{
  "d_model": 160,
  "n_head": 2,
  "head_dim": 64,
  "qk_norm": false,
  "attn_scale": 0.125,
  "tie_embeddings": true,
  "init_std_qkv": 0.0211,
  "lr_head": 0.00881,
  "schedule": "wsd",
  "final_lr_fraction": 0.05,
  "seq_len": 512,
  "doc_mask": false,
  "dataset": "wikipedia_en"
}
Each number is 128 + 24 x the weight over its row's rms, rounded and kept within 0 to 255. Layers, rows and columns count from 0. Numbers have three digits each. The size before them is the row's rms in percent of the matrix's.

# layer 14 MLP down (transposed), 512x160, rms 0.264, rows 349-392, columns 0-159
095:103037168132152122097120180126148141134146118104143082099141109142154128118155104106162129139143133104138131101117122150118145157087128155137130173097156146127115127135125094163140103138128117152141118112136132127125133103121126113133169124129113138149098111139113123112114136105143115114107117120122143147115164125148106130153096092153079153070151192119157139093147094106159132167127084101131164117122106093135121159109133108150120158154126134146143074124131144080176139143176101
104:096121109118110131125178105133148144124131150083137137134087140121069117118135173122141132147108132073131109108076108163135133098098147092112134160093147127103111113145161121128110133159130159134083128131146143090104139114141141109161124107157134158115126126136159169119109121120134088087178142117093158104167165138120118180159120104140120100122156101109085092151178131137150162166158148133121103096137151147111157157122154119117163104123119151147120110133098177106120130134104111
101:128097186112123152146178097116133141119103144147138147197124121114151117129137165114097129167143099154130115115113116144146161129150125134151096112135129140078159141119121159027161125143138107128103142163141107128112143115128147140106111139112123090170092140128095133103145107152147117139172135122131082078126104117115130088132124081143129118142123109140100103095135105140120134123137106182092094130136116162138103144169138115120171134161131119096138111127109151121111132164134166
091:106126179136124106100138122120140133114116094096131116116131107122144107120126112153161158100122126082136137135116135114082101141132167167141100082146167116159128156178139145098202127123167127187110153116141124126125107142096166127097118151125133131096117138103145134126120154163087101146125162156120102133116134156133092138085135122157118105092142128103171126084088128108107154116119109134133104145122148161138147151052100085127140132139109148142121095128150166151160115110104120
102:159156157118105145126146176173133158109102117145132145085127100083149135175139127144142140107131100139144117123119150114114107102114167130126114170120119122119123133177113103116096115105098116182128085071113122188145139113121134127098085114110142148106099127113116128113154127187167142137150108119150131093137113124121146085154128140119139133094123129150126122155167122109164141134130125133163121118092126138137157075138147073164164125161126103134161132116142111111137076120072103
109:126122098129090153047103140096135149099117119098159092099129086130137156093155164123138202168114101131109167114135101146105153101132133144160128141135117120099169106110172140101175144179133126075104124088127132117104169140125139141137105168167112109118128125143144108097091155130123114131149154141132094107109096112154177114149059124122113157149122119118138168133132103139137115136130148118139125153136129117110145103138169115148131157141105148138136141129129119094140106132113135
096:166124137104111119170126149098175128132150129147117114140133146148162101164097142139121136097103098091125146115130106121126140094129129087113128164109146146141083181123145161130113137087105150127128082156100152159103159078119083068126126117140150132155167144158097117146134103128113119132153123107128137128110162132147097099101109162098109147089122133152141167162125109106115140154110122146112147124168172136084111104096117160148111131149174096108158155086129169141140117117106108
097:137133132135124138120102128164135109156134156134146102128143140107116126129173159130118098141165105136080111126115128161144125115152126119174157127111118147151138139174147113101115135089113146125094114150084134173121136082131164147117140148116127129120115087150107095123120145142101098091121167156094131177064094100128162117155152123099143117125106126132139124108099128113090124123147123140093183123131129126119179094133070128146146115166134093163091101176095156147133151151077121
111:109164148125153138125115150174136085108141141093119139074118140108094128109090160160139118106091150140079148091125119112105109148114085101146177104135183108177143150132151154110102127077126153114105133172144138142113168088135112156113096145121132140140080128137101102110136112160142154139139149135204088153108110112128155142111104122143133150125106111112093102143123104142139114107144135150130132155167126104133135131146090124130148143116151138142099126179137119118152098172119130
095:098140121109129119113125157124159144055136107111126134133125168142119112132131119136117142179095133178171136150117133142133116098099148111116105164151126070143121090146154110091174143173115093147139103146141145132152138172124120142125115091116140128161140146122159149092142117108150134126158142126111072155152163151151135138109144069111115107080154109166075105117130140118122138109130123158175134145135133115125110137113125103137124076151158103071121124136125086172120125134147120
108:125164136101136144115136128127126155118135127122105117154136196103079154116141094116147129151096157115128166122137170149155150136129114140181102116115144094106141130118087171139154169146140133120130110144097147101112169149157083127121104129145082151137116134144109127098146160139135070156121139121117105096133149191114160127085145087097099125104128194150113130123161122117101112153118073130111110073116119131094102130085137147097125116112120156135124124131108121126126137159151141
108:153118135095091151120120119143118137118100118159111166120143091106117110136165154098157128153115125145101144137122097105123108088114108094091128117086132055098142159152143096169163121113099140155119121171115163136111117154083142130091115136147161091094134125112131094165140147071114134115153150117133134138138122105145115150189112158118145108135156156118149129123125106112119165128159107143124156150122107149081131144183101160161138152138156170144109143140110089148148131103111106
096:126121095129107116114157130156120112139145088113107098092132125096151128153114120088162109116129191159131116140155186128119129157130096153098152133152150113113124095132138123137111133096130136136124144153115144104149158122062121166137098091117133092130109151150148125123123116098134144131123131112145120119089132112104144123153102047139078130133134142141134133123110111153165151098144152143154185146141087112105130151077169165111138153140119144153175104105138125165155140073145133
087:128146125137139158148138131126130108130146156133141103125113111115090108117144093139122102117135133190106137137154128104138156102125120126125117163114141128074165113143087130000128126098152139101135139157125122128110127093116150150125134122123137105111151106136144123125155153125134151135108120136151137132156118113197135134138086155133131158107137137125127150143141099151168168118090120107137119143122125114110112133181114120119107107142099124153116110112138106112119153164140137
090:138167109124153119136105118096179146167133102121093148132097176131122137133105139132112104139134078133144104106147089141089129088141143104114153149134150119124123132142104152064163124135120082133142139137161107126092158138173113114129132133133177113126105116124116145108120091158074103145113155174192138117122162143136121135109114110112094091166123097139159097132186125092144140137113136135151119115112146097137110143164179105140137093112128072139140128097130161114138131128138118
093:133116164138109128135139134119177125107099109169135084136156078161120099144166120125099130147119166139085095118155147096144109107143075111122157120120138130161156101116112136149113095130139097135118110128128104159141167146101123161129132115099150112135095068131128116184110149139126136144133131173100151134139185136154122126109169106113124123129082151130111107128153163165126146082151112140130129135108108144115142096101108126111141129122152135144145140115110134107054132186098176
100:150111095212118138151134138115099165152160146151127114107113126154136102140140108103145127100126108091106128101151117146131135137117106141079132151184117122141129100125113102188092096123147096129122119164143146141124094146088163084162129137128108142148141141115105109156167092122100153120150130116142167167124120136148127090112113097115137149150125064165114160149123098139101128132114097122140149129115138123156119110150128087153126141164110146171103103127140110173155096111083108
089:116150129128124121092129171120147137106120163174116136140141113101123144138161165112123100113131089129127114159107173116092105138115104099113095125156120193139140130111170170117130128105139132115116171129148128095126134138111087059132126109134146137156159114145115113130141101132162116124190094103116142155115131105126146092119109135142066167104114192121111124199138151132093139147112107145159164151113132140101102116124110103139111109112128128117120145099139164076150126156129134
101:127113144128155111136112143203122076123164144120149115136133142168169130083084113115153108167145134112161103107127142115118102123110085103117133137156127125082120149151123089126133132108117165090109123129116151083135121091125088166116144101115135181154104126134126118088115132141131141179192141124161124156141153122192127091137120107102112108143166126146114140101116142135181135128119127105118157104151154101150147162125125145099123122144165146149114116113123097086126112134098142
106:100105108111105139133116104116142210145129183130129118155192139150136093118128090169124134154133159126107120151162127087153135149153131142136118110152110136126143124173138129117150084158126145128126147180113148120143127123165108142143132124127134136103119098114124140111131128159098112124126085151140127109124094133160142096131158131131079106112105089127130108171096107149073147113148107158024144141122129121121175088117113114130144135157113137124125120107097119108115115129156143
105:068147213101105139164177180137127135142107104119132092143169143094154146108153122097138146123142109136078148104116144128134133124133083142143163146112112100095122125117136126124124145157111146166107146152130120137115124115152146112129104121138098131114103112112116138108149121152093177101098129147125130133106121143127160115103111142136119164124131141099155139161133160081089108122093109088124135159105145143103156126092130127115169177086135152148165124098104102135092144101161165
098:093146130144154114124097143133098133144139094120129144148077121098149152127093143145094146133132124136122069163167144159158093147086120144114093174161092107121141113162153161073139127179114109158135100161107163140146121100090161148147146142117118116134092139085167127115130168154139117173092112118105159134152104136127116170173159140154137132083096136135129121125141121106099104108117115126119161157099123135136129125108165150137128087111110119084120141090101142134154109124129127
085:087078159161125083102143148104136152125160176164157079132137108115140097167102157124121114132129113172137139140144123145150087073109132119123148120105126117193144109147156106093108121133111117139142109114124149146126087184128168118090179136148120127153125131133092113151139142110098109146158112120108105107138138134124119134116109128151133130114126117114111136132123105133126100131137140157131166120131110168163119136052122090165120107112108138126127149116107158104119144130211104
087:139106103100157127085126143151128138127126084103126138070137179097119127094110122142135090132118135111099117167123161129150160094159123125100143127129136142133100149111113102163103151118108130157119117101121121114140113098158171164111115162146153118151146104115114109082167149124151045173136152143112141172139146098107130126132125142154118153157094086185143158134146145095120119141137142163113140121120100088162153148144115097094114167123132122148117134137156148095121083110117113
087:156144103090104154141141119116113081135133138148160133162053133159082117112092137051141075117121147182128122155119134130107127135115148090106143117132168131127156113099095151076124125128153087127143115147147115096114139151154106138110133150153109160154140135137131140086109127148087166140155120126149143124099101121141129101162134129129077160124165089158159090132124137148077137168162107136141120151107109114118154135103151142102155159131134141161113128119126138141118123099130127
115:145138136142110083128135122094128125111134121120135135128149128082107143074136150125129123128135123141122112121145120109113106137167143184082119124152127163125107093032145111175137095097147149114150123169123122086097160123094132136140147129146177109133148140128154102124179140116133147118132127070124130087134109089150115136101128159156142134113107132141124123144096103128163110153165107121131166159124113126103129179173127121125109133112136115093083153185170135105120142139105148
094:109109128142130154098115134135125132114098139094080125111122170120096159143113187116096103136100121127145114149164147130127154163133113156119107135132118135134138131108152106131113111095107107078086146145086152062110142125130109173115121102127156134125152201163133151114103113168129122095139134160124129137168127119122138150152121119089157142115161118149106157145132144106158121170148124161137124120136110106127139124073116087133125087130146109137058174109153156102137146155087132
105:141118109129146104121166129150122130135112121140122136091175098113108153149125100189143121145139099168100111124165088130111156092100154145142156122099156129171131170139153145102111119131118138120112118095125134125141151082098131088091088103083117124087126147124152108135122144122148132157162140129132077121133149102139170119150164148190128089093128146095099150126141069143175178132123148129139141104103118140150130122153119115124140115143179140091147103131113146105112084122139129
102:161153107153147118138150153127121145058131149163172128120109128100116132147100144153111126163157137112129107151158149162132106079101143102111140122105118093122139138115123140142141177101186125142122082176114102132112107123123135108117090076174150145123162096112093143181178147109136116149125134134127147165098121169084156140127143117106112129121111140149121131099115114112103159114121105074134154146120102123112092115152109153152126095100121103146179113124156116110135144144111096
094:120136122089142150104112072112127142129161164167103136127127117136145140132118106148136171101163088146107167121118115096148126105097083134125109140131109127095130103148133159137108166108143093129098135105179100140063136166134136161122182110143083159145118129113091149098144144139152169139124129118133089109175093101164098166140119115124141152113100105148113106105135108113113145125159125186120138134089105146138145151167143165117118144115119124141088136144171130091129092130130123
106:135158157181109132100119135160101155107121105144106099098078088122123142127094107128139141156120132128155117142105109142118114155124120144130107119120158135100108163141104125114141127132086135175097154131106103142121090134136117132144097149122126132135127098145115087172125113128103141089158120154147124135127132104115150158140189135115112105107142154161136128159165077124111137115128166157099150157127145120135133140095088155150123155179100107180138148124103089107159107191150060
094:130094164166138131092141159130141128145154132130137140163142106135141123156124132126141116162153078174156129180104096144129090204091128115080140128116084107115141108188133127147117183096127155133150103101083116132088118115106114084120097117103108139150110140091124090133114131156133147101142147110141124098120090153121107109128127127154135153139171143125136131120128130180141151135117134103132107115082120139113128137052142148149106162131149110140103141154147138106137149104149139
097:041127126108093119150112100082104124104144164155097131117153131139121151108163096154096106143067136105153141141148152117136155151149119137100125146144154145160163110123108117160125139134114138070115109149143117134143087112160154130133144104139121148127110134123155105124135168135142114090143131153167145129122134115193139122150128122090137158134130124147168112126104105132093136107126174131107162149134119128111050110107135124106154165159140102150129108122140131119097128065124156
088:150112113130162122122112146101094097137167129106128127136125154154117188154127157118111100079150119129109137120118116124096116123130121169117105162111141145128132169129137169052138131143148134094143128139128131098125121072095130144131117144121115136114152120146124125142151090116092128151152091138099144120155103120150108096154146070129162128112146172123129129110137169147116137132125099099122135180092145084149116127066127146144107109109090136164138185179104138134093140169125148
107:096160132137113153153138132121113157117098123095131148128085171140142078158109131112090095173140153145144124113138125166130111162098101091114109112102128149079126119098097103119175110151152156146161087173159137150149124113122120115171114105175116101124144117137147162136151146096111140093113118161142145151156157139087111135110165108119122121140120161110140163146142102144110115099116179171162155122130108109131113120115106073114157099105172109110155132106117135135134095105134149
097:138150163102157145110152121144117112132113138114101152115124151105104084176152119140119164176128145094127104144108098118132145109123119116170108122121108132091127122130118119152105122128149164165089084122113112136114095120057140144119119134156114149099124100128123149144135124146076131148145138129104179088071134179130134153106110144115123145120148093166109147112157089107138110084142122143145171103122116161102148147125102156131115110167160109077103130126167153151145143175162137
100:131106154152086137134147119147106116156149138154116164150142129122176079097140113131146126099129120160096136122163123111123122136125104147116169095173150132171099127131131151255113095093115118085120161144092159142107101108139093087139108120103122133097168088116186117122118107096120128128153139133123100118127139143096132135143119093117156113135131132113128128117126129167135116113130128102146127110109157105141133111175116141136149123137086129139142159117160123102131133148154126
096:149115132129150147078107096143121142145130134133131108164161148125148140141119147059130127131100138081142091162109146126170137149122108156120156077143151140139137096126137115092134118164126145134056153093153118113126093134140136135144127127102127073139150119104138129160133086160126108146182138090097157156127127083152120147097103136120109138125128075138150125129090116095106146113159115115102130130123113115116131168127186206141130157158119150108124128131128090137120139112112152
112:100086105129118133113115077102101166118096161128097139153121146125175101188076122104176184131120127082145133149121164104159120095133145108132138132122133141105104132155152133164104130100140097119128121131154089140104154126147082171098118125135131137122134090121113128129148169174072163112142103112174100145146135114160118161106143111100112121101080134129127121126098144162167111128169140108127143092137111136148120142143110110163118137102101119163136099109141127151138127142157136
095:103146125120134143096115119141136082096128131147115122125143147116174145055127063111135115146146154119134163140149161135122132123164092097125118115135142117103141127138113145104106152108135153123138079121179164142163139152093134155150118104116124124152079137112178164144148128121148141101122141117076102124105153084128131117123106111136152137157099102144150130107104137124116136183115114123077150134075124121111158140174094118126143098144136129123172187130101124128096159175128126
100:140106135139101112157128116124106138129156115134117101151132126157083145159130123082169056158121172099126117123108104051124121123120127154094169140125145119177118141130157136132122100134142120103111197131171154106124135136126107137091148137118155161107178150147144144116140126147109146118124114140157146134072112162176148093108186107156145128120115125113121115139142154113162088092122104125163115088108131117156121123163131106089107097145131130140133136130103148108149103109149131
114:122165190100137122153145135102116158134161130129100126127130128156140144142117127099095107177099095115089117136105135135109090104127151146140093115168116117120123119143119141158111127144081144096155145138129099133170113118148092102140091089121133160117151118144118101126170140126135109121124164229139078139111121126137131123114121130171121111119113154176170103128119124162104178070149141146099093138119125136109149115153115119150088103138166100137111142117144131107139136123166129
087:104131129156114124108128124096140125144090131113140116106140119132144100137187142125128161123180170100171135109129123112143171148131100150102101096150149150112137134139137143106147126110148128119137137164100088161132138171111137131123085135156101110136097121146133136124147127100121144114149141198107115153120140154098076079091131156132134184110172154103093136134120130150122154106109103121081122178100128134121132139113149127135108095112076113173072137108157138143149157119093095
095:127134124103138136125115130142131123091101095142132125182123106160149113137099142109085077093103104123114126135129114167164171099116126182165139128157108076114114126143153106121163151127119172168153102134154146112138146086139168147084093116170110101122130102185148110091105151147115104127132121093147148122104106107150114128158150142125155105125104134147111166138118115155169158110115135120148151136162113115100101127145088130101180132110122110098128085137138152104123154107170128
# layer 14 MLP up, 512x160, rms 0.281, rows 350-393, columns 0-159
104:161116151123143149138132148145160085139110085145139143135132134159123091096158144183135106116139099077117185163150167110155106123171097140110120129091140110132118109140128082119123152133149081149164108128145129097143105123090119134127149116112104100086167136134122146137148187114079119098142152101123108145108093093101137130167113144133098183080141113114118144154161132128179121155124129130129112132111103119129126075131151085136116136114116119163146124131167159128135136108106130
100:119090109130138128113151131174091111065150162138103125107111156126052109138136136124113074098143145145142157119132149094098152132180156109110121128112132146113100113128148159121075151098113135151144126142141165155120139120150141081121156137084105168157118130107108150162147142150110123133092172161123132170135174119122144140120146145109115133133117147119109164118133082143130152118108124089141107166135099112139129148116111139141131167118118159114121092155181137153112169087117143
096:100161095115116130096103115169125154129147148168176124126119132105105108126153149132133087161119098134120130135137082130151136139132126154063146140076113130126096110124148130117121137114094141133144095144147093133144129134148113176149111152139144128144134098108100093151159120043152142135131128131124143169140113145105124155121096102147175142127122164116109126145159127121141103145109160139106133118107094101109121128112183196130085117116163127084120133157127144107139095182137148
101:181125160116106115120143103195109176079132116172161116126147075136125103130123123138137158115169123134111104118144134134130180130144143093133164111114089099152161104151152133132145098115119098108122136132125148132135102144148137133148130101084103113149109145102125176120169135129126125149108111110153109134132145106102111071108158124079137114128121103161181102109142102155085103118099159126065108097132127148096129147133128108120147138143164109150147147139114085098146142116155131
100:113130133095116160140123110120129150146112149132123138120142150175134117090121160164101113141110128085081140156168135143133158098167140128105135160093131131122122089107132139196125159153135084103126133154106133121114162133145157162125137123102101111143095114134088147127121166146121194118144134099108128148091142101149117148113121099107128123118114084072152101144099103126117130098117145109134088134114103144100128166104160134167146127159160091128165084125117122142153129093186101
100:126148139147182092168133106156117132131120101126135119151120115133101116108114144162112130112165105144148117149098104132135102137073085161102129177145117123164115158120151129127167146096099140106119165078106096116165116094136147102132125133108129102158150154140141134146169124131153132122140071070148119141137104121175129086141181077130110122149101173132116110109144137146124155133132118136156144137059121134094107154125156141145090103123099115122149117163148139147109115121133160
103:123088095143128106174127113130160116134110127170107102104122125122134144115108108144177139147078172101133081130088109170142161140120108113130144133110154143177168100144144155143138099120169120109134117105134106113138107105124127088165146073095135117118126087158123112080141143114137141123097081113141140117098118077126118115131178102144143113111177118128117115135125158147152134089125129148092174118095167114099106118138152162108163145148112129133140134149134146141096134145185137
102:119122103105082132112113146163148110140141093112113129133112151105162102173117108118137155084118123134115108109122112126155127097115118090107079100131176133142121142140157127154155173142100118130170143153165094116135130157135106146105190139177120117173150089114146127095105155110144124123144170160145131102099147176115126164113114129126130126140147139131139143163113148122083103186114147122091173091110138103100105090140145128118124157129134159146140123112104119104147127074106089
099:146121098140094154138142115138124116141145149151101180139145099126143135138113137131171096139108125114108090157107114072100165123109147138151152132126103115119148167117158150136133124151142150136129136105115171104125055134163126098127097136178096105158147127123111111110136108132124131109126148127178106081170129161143138157154131172139144134148127132103097135146099139157104115134099141160136114141161102124124134085131157093110146114063125106157115123131142118097139176083127192
100:133076149160177085124105106163143137088091099080143176144159100136100128075148123129136109130117093107094134124152104103107104139149153112109128115148095151138117141131070124137114110181119127154157166131151155157124131117150190136132104111149157089134119078123115109142126106112141143143099192159152158124142088108122115115090145129118141132133127114116098173119138122157131142107137129112152110155146130143103135121137112153139119119123127120135163108152129082158143114171170113
111:162131088162165162106112132164108103168124090132134134141108133086104136091131122115136105154105145114127125133136125070158172076143126143080115086126156100110130157122167125130140139103174112134131126096120146115099103107122130156087157105147141118156191142139124103120175157089116139095102129107130151172122176129125127149136097111143131114137154125062125102108144141162124109139147137139080113162135121114118163159126115096156125136135166138143154112161131105131128128145110091
099:152127139121120128109064171087117169130101165133148126106104175132065121130137149151101138177121139123116157136079124115124106187132165130131125154099112167148132144143110111160109115134124149116146098146147119127113137136105141105110116094131125073114115159117114129134084144099132091133098096099114158104115111083108131153141155134124145139150121161139097140127120170140143147152120120140103132156121063104137104100063161140137122162138145127156147136123167184126121141115135120
088:134141102147135150120141152132094110114093143136118115135134112122105082116146112149121127103131127130114122098098144090144086110124147135097159146100116172148118126135099076043144159100146174109125142087111141152162105125142117163166135077094147099116151162162146119143115121131118158136154134139142126109144124139151115151109152182116130173120127144109106082181152113113125136121132138120145122150114144153129165165178114149186110122137137182096142102137115159133144130121163148
092:156093130149122187117133123159108137144095119104117130146112139087145176136137132105146145110126165111148094146154142116115150115077143138100116107079132094092138151112104157132138112094213108133104113107143140114159148098181106100101124124133120077076169143157131152126135137079155165119111148122112076134137136094128139117127158139156140138109104149174133106152107132086122137133114128139102110143112146161128133115136117122172137143117137187111127117122097133103139158151121136
104:135135106136092111128142115148139194095112115126165135117154133099185170122124146121144148108142113142149121141137084129101133143079116119103129083146089131129179199140129168158113147127082100125118109133162192131105108142136125104115168139102144140112132096128113096115120116152057104160126088160110129120126140131139125103096137167120134150138159125099133151114178106143133167099159123125122112122109131114115152121108127083137117079150121168118135109120128112141167128139128117
100:164144147169138144075146126138130113171128089114132138163134171154130108124141104130136132130111168131170125113132137167105124134122108130113138113097159131151152127135121129130090160165139067119109137124144122108141127109164164132164159129128119117115070127130134126099117137125111076128155091114136103126148139104169123177101147102080111115099168113139127137108120079101128107113142155111133106139161105160120105095100152148077124134118094172107138105173155145088109096180139125
094:146142139157109116135142128128149142156113117157107138140132129170101129101116116153124113132158068121097122144149080154127123116088119147147137126127118154107119144166164119140123104182159181103135172119135119101106128137130127144082137100134148154125102134134147132153138107125121096098142131116116111107174125102181083138108125084159106108130150131138182117116161160105139135092124093131102129094103141146124119033122156096072120127114127136171122134139155103125164143126108152
101:153121096086115108114149120115115153119158111151147134181123142120099157160161091110116111169160098094136131168099168120104126111125104114151111118131103172112134115122109137108139082106144165101119181129134115114105107102135155133141129127096161171118160140162090128124117099135102158092181079136136139099103165102167126088121140105153119118158163146110124112107105140108147146156144112083148138136131133143174145159147143122128147116075110165120112102161151088099139117128141132
096:186123137108137132113130123116120093117150116101153137114091136113116146134142126084114076107137116091137142124147132143086128086128140120101170127112129121112112150103127166156117189170146128130124124158166079147079155152103157128134057125103107111172126123138155152147141112102154109116122163137113100115105155139116119126134129146124155146107142193114101134093129162150130096128118113130166144091072068121134105176161144144140121120131148112105152137140167139110132102117131116
100:152083101124089184082104131130138125142114133146133087152104156131105143116169170156152165134144110139136098159122122154170126169127163139100124099130124117148119124142133093110107139109132134146108134074126099108167147140124103096100138166052153147152105138068112133141131116133116119152123118111140115119152126086106087168174107143150111116138129113134104123117143136149155108144145182130126091142137099145124136129110190126131111133102175127115113124162138083145129120095145132
097:129107097139145145101136099131099073093149151120147166122119095121150150132142148169105114150101110126132133162132130115134135142172113104084157086136141093154150170129144116093115141097133118130100124102144155111107136105181141126100151122133120152157148133132090137167120088116128151147143172148134123119107163166115124138121131159118189127100125134101095105135148105148142146130105116079135135113102127152146122098115176176073111134164107118141142175113095112160104144117091078
087:119189084101119177130130096131104105145102100129126121114132148162147150128145103131105170091156139117129158079122097133177115159149111167108137109139127150106120151079149147161119150119124116124113131118168079113113120138119096142120072088151143122119147110133136124138111132129123144106124122151135136147112112163172120174126152125136112139151100090178138130092100120143120113161077120067137083142125098112134168119107127087104140127137172126156165124158147118136133108143102157
089:152096109125119154116166133123179125128129111130142107122104090081130098126125107118117154144120109153107128133109166120182137119129156097143107161120168135149132185117081104173119133126122162158137119129113137170122148149151103116100102138157107126110087104113125086151159133114167133113118116162123119119140155110116114132137127144118150144095116141127122103135121105140131134128129098136132131178112106137112111149165087140131161112209106106158120184106163117059123151129147071
098:135171141106124098139123145153117168209139134094080123115106123111128142104127124163145153122146120106153143128123181130104129136154130129117184119120074121110119132153163110119089125137143162128120142128171150102138156090142127134099095125102106104136114188158117134130103143116122124106125106129161120118113162074181112113110172085082137114118129120130101100126133138122154105132106168120089144090153159105126099126155132147133078101114136117117121102150122143116178158123157140
109:108112157104154125104129157122135075122076117153129092148088130149127102136142122126153128154156097137103098129115124126093111107108131138120096120130070147115163070129193133115140126122103140163142153084111139099143119146135151130132110122159171142169174091126152104137099092128121124088132135129119119154101151170129120164151138195130153098110130118124147093149134133145073137125103122146112146155168191108137125147149120134144139155071162126115121116109133123126137113129145113
097:117130145112142114082151143118171129175128094149118153122163146117119114114123169149139124111130116148156098129165166128130113114088102118092083149138153129104141133121162192144157121144121151111141135142113112078096102129093112070053110132159121145092146121130114055161151162154108133124102108133152107120098171125186128121128145145153142159160107132098163133129122119138141144146136125096093144141114133116143109117099124148108124125108098114142113102132147139154178106154131124
099:148117135158115099139163110105106098153115132147105118166199129107130142156129131171107091163164086114145116146144131111143134134117144132111120158152086139092131087140142163138148144139112099136122129136103156093134079110150102107106144127109109137156099082164084136139126136161110147086101154094170119125157145106142135173176114153157164118108088119131136146141123113124141161130150155165125091102119110119146159153122072131146113113115081127107080105128151141144133118104141139
096:087092131159108144150101100120163093154145166148130130131140166126145083102120118137114084137126141158134127113120097133148134162187138170093106139111187154160131165111148113092116123197101136104134149103152133099129143120154140105122131126117085115137109118086132154109033104146143131131097105130095155097173137103118126127119165106148118132121130158086117108118143138139117145133106115149142152166153143141149136163137144122100131113120141158120127116114137125115154092146122090
104:111151117142135119146113156196111114148140122092129144132117170126124113126158070142110126160124173116174108135130110127108134143146153089150127108114153123167167080148148125114107105122161116170124121117104148132106107149084113086110126162119118137124152103129136133112108112109142097125130133167086135138147134127143105166132165111182129092108141169106133122137097082142141098145139163135108103137101123174120140147115134136093104135113088154119192144102116157143109064159108132
104:143106139163126160128143125144116133102092124137105134124169157128139097128143144113095138087083135106124120141141128135134106125136142176093175124107111128131193089113118097137146110165074122128110174123119090135152122141117139107123104156131141114109105152119122178145104119155162110139122136117142115096094103159129074148147119124131140137134167115130171086164117151099085147082107165144120123104126124153143104158095191134129151085163108121141099128157136143137166112144142082
100:119119112108109094118163113136133131107077136127118100153126129136104074099132160137158153084150124102105124098117095144151139137140151113134151128128125152115120216142132119135120078130141103144128127147117150091159126109092133145130178154125154125105169135141114158178153120142080132083150119154135123122148140138107136121122110114116081077152119145107161119087137126103121164173133163164149144143123151093126165118157146092138136123138111125137157077112121108120136134167139070
093:152125123137199151130156112106156134113102137120098149121122140125075107187116127151123143108110166078141111110126145119131141138103147123119119119146136158127137158151106143177141146133100069091115144131123106139139120167135143114122119095125179166144093090160149118125122112127100104136126144143117125135092121130101128075113134143111162119175076105109107136134155165122121109138094143166160096159126151123099182129090152101112127131126101125113113138167085128132156107172166128
097:158109147103149075081131130120130098116172152139126133125124115115113131126150103187088131170129136118086121160118154146140128144158096152134127125127103139152087122096125159119126100107096126095131152134173127102146115140102160121110129103119164151149094188094130158153107134145133159150165094125110105164165130100137127116105140155118165111123099094132102102045141117111144137147111115158126137085102150172146114137112126163134108166132143135151102138111106136093140092128150141
100:111106129177148126112128113132158115116117113122148167130180150148134131118163083140166085117110158120129161131132126129103132100129130173143132101079126138165086175123145174144140114144167135165138131132130130153104119115130165095113152110083089107105092121103101107149090115073111148172116124086078140100102144101103160163133068125137142138105114142130106111163118126115153132155156158127136101144104118098156111139086122125110119151146165143123141129160128155111161141129139110
101:104084076102140106146112127117135132147106105110108126102123150134099116164105143132119135175119088101125188101123106132131129113108124134150162155114131137098111116118146117121084157113166128160128138153113141158128122163126178125146143113142146135121149153150137084138159124159122109156138169091110139187110133133169142096104075145078153114119144168128129079106091101160103131108115149111115107149090116107112115157142151119170104102095121103148121134143146118162155122091178114
119:152152120133101157105145153187139139123154105142149127101150130127112168112082133104084121109096135090114103146108140148101138099128144085136148160170134152126135144132176137122105164135123132131108126109211121136116142097157140124154090143129107126198118127161128105120143152113124168100117139115114096147119135104157101122106125160119141114131151137103107095157155087096109097082099157122104076150092105156149121128098154149130123177134129139154121121134154143152160119123136104
101:120140122142080152104184098102139136134102153167120155128110154144136176172092160152140133126119117102123092184138106129171142131111153142126136106119098125124126155131158134125117134130092122158105101177114117155097136082140110130117069112108125124144148094158109125165110113107132126114076105145171166154126089124155156152133136105101108087145113126145142103116124181141124102142109126138147116167126136107138128149122101097120174148145097162169109110119178137111159114116127100
108:148101134138132145129204165074157102136117152156123135116132127153094124140144085179145153101083158098115132159105104125160132122126115133143164121096137154139141099135144101154108103126139148104124156178092116101146122081155131159166132140140163137115138163136091124104102171112148135123102115120070149124144100102144153128126114089119133135107146154136103149103123124068124126104167128104120119112133148128140119072140128117099130162143135160123162118105149139089126121154169096
096:117109120090087091121129155137107101173132124157107135142122146152111192148146123132097101125114137152127147099109122096190121117104146167165134148115114163129126129131139127110109126128167105145102126149068105144068135152120121083150119151109132158116196128151124122142094130148137106125156131110128121138121111130117120109119135147104104172067148104110109164114122147157095114172138150123144153196146116110135107099165143156089124133115138147128129132143166130140111122086132094
094:117089105103118133124201095164116155130118183128151134160153142103138140144123154141079123132139135121104162135117141110120099169145159125163144136106122117083117145179112135148123154120099115104116088142101113165117096074118151113119109122102119151144146110133099186096093140105130133148120124111131110126158105125117165144143164132136106117118112162169108150107120116103129146092111153143146126123074113111090143087143116138153179139104142088114115126087150146162103145156161123
112:139105108141123113143110139153099128154174110147101152148054126119142152165125092159145115164142096123106111164147105128136108128116141098135122143140097144127131134140151109130153134128102109106170150164144157148097113124141129150082103119131105123113100085143105097156122113114138167123130180138149113132156090123133113098126154111144126122118096092123122122105155136132110116150088061143142164134144114152156153082095119143108149113137086167120118131204130145140113134078172157
088:070096110109158115141104088131134117114156145122095124153149139101126159136140153184140114111121161113109123103120119137104137159116143133121150110139122122118137109177099133146161131151083110139138172137128130128125139152120062152096147114135151111168091151098141094106102116135118105135153180126138114149118137107127145162141147100123104157151095096163158102113159160166093097147125156119126135165115097113159138117081137135079171120126135122141179150091088125127169128145098148
095:113150113114136133124154112089143131189151134145117128128133119157145146087119141105124107130117163143132131102152142157158168125149111129098152141159122132094093101145093144199119125126132132148124104148103145096172168161118132124118098170096143122110129137143105145176098176097119118141148108116134110116103132101143120150094103141107156135155164109106074098093131108108099145137074137142120144156087153153076124115172106149150129120172102083135109141144146114105148160112111142
104:101134173128087162114123147128107115116107140117094147152104106100132151125147140153152133105145133093102155104116180116127121159141143157124127174148100120179081094165143148123146123143155067119153111138159131095115113146097188134108124145093133131101114098149149140131132093093125108152160141160131156076150085150154136104106084106171159166095154132112149110113121124147100141129135124140152129158129088118138147092116169139089117130151103156119119141114107131137123132083121108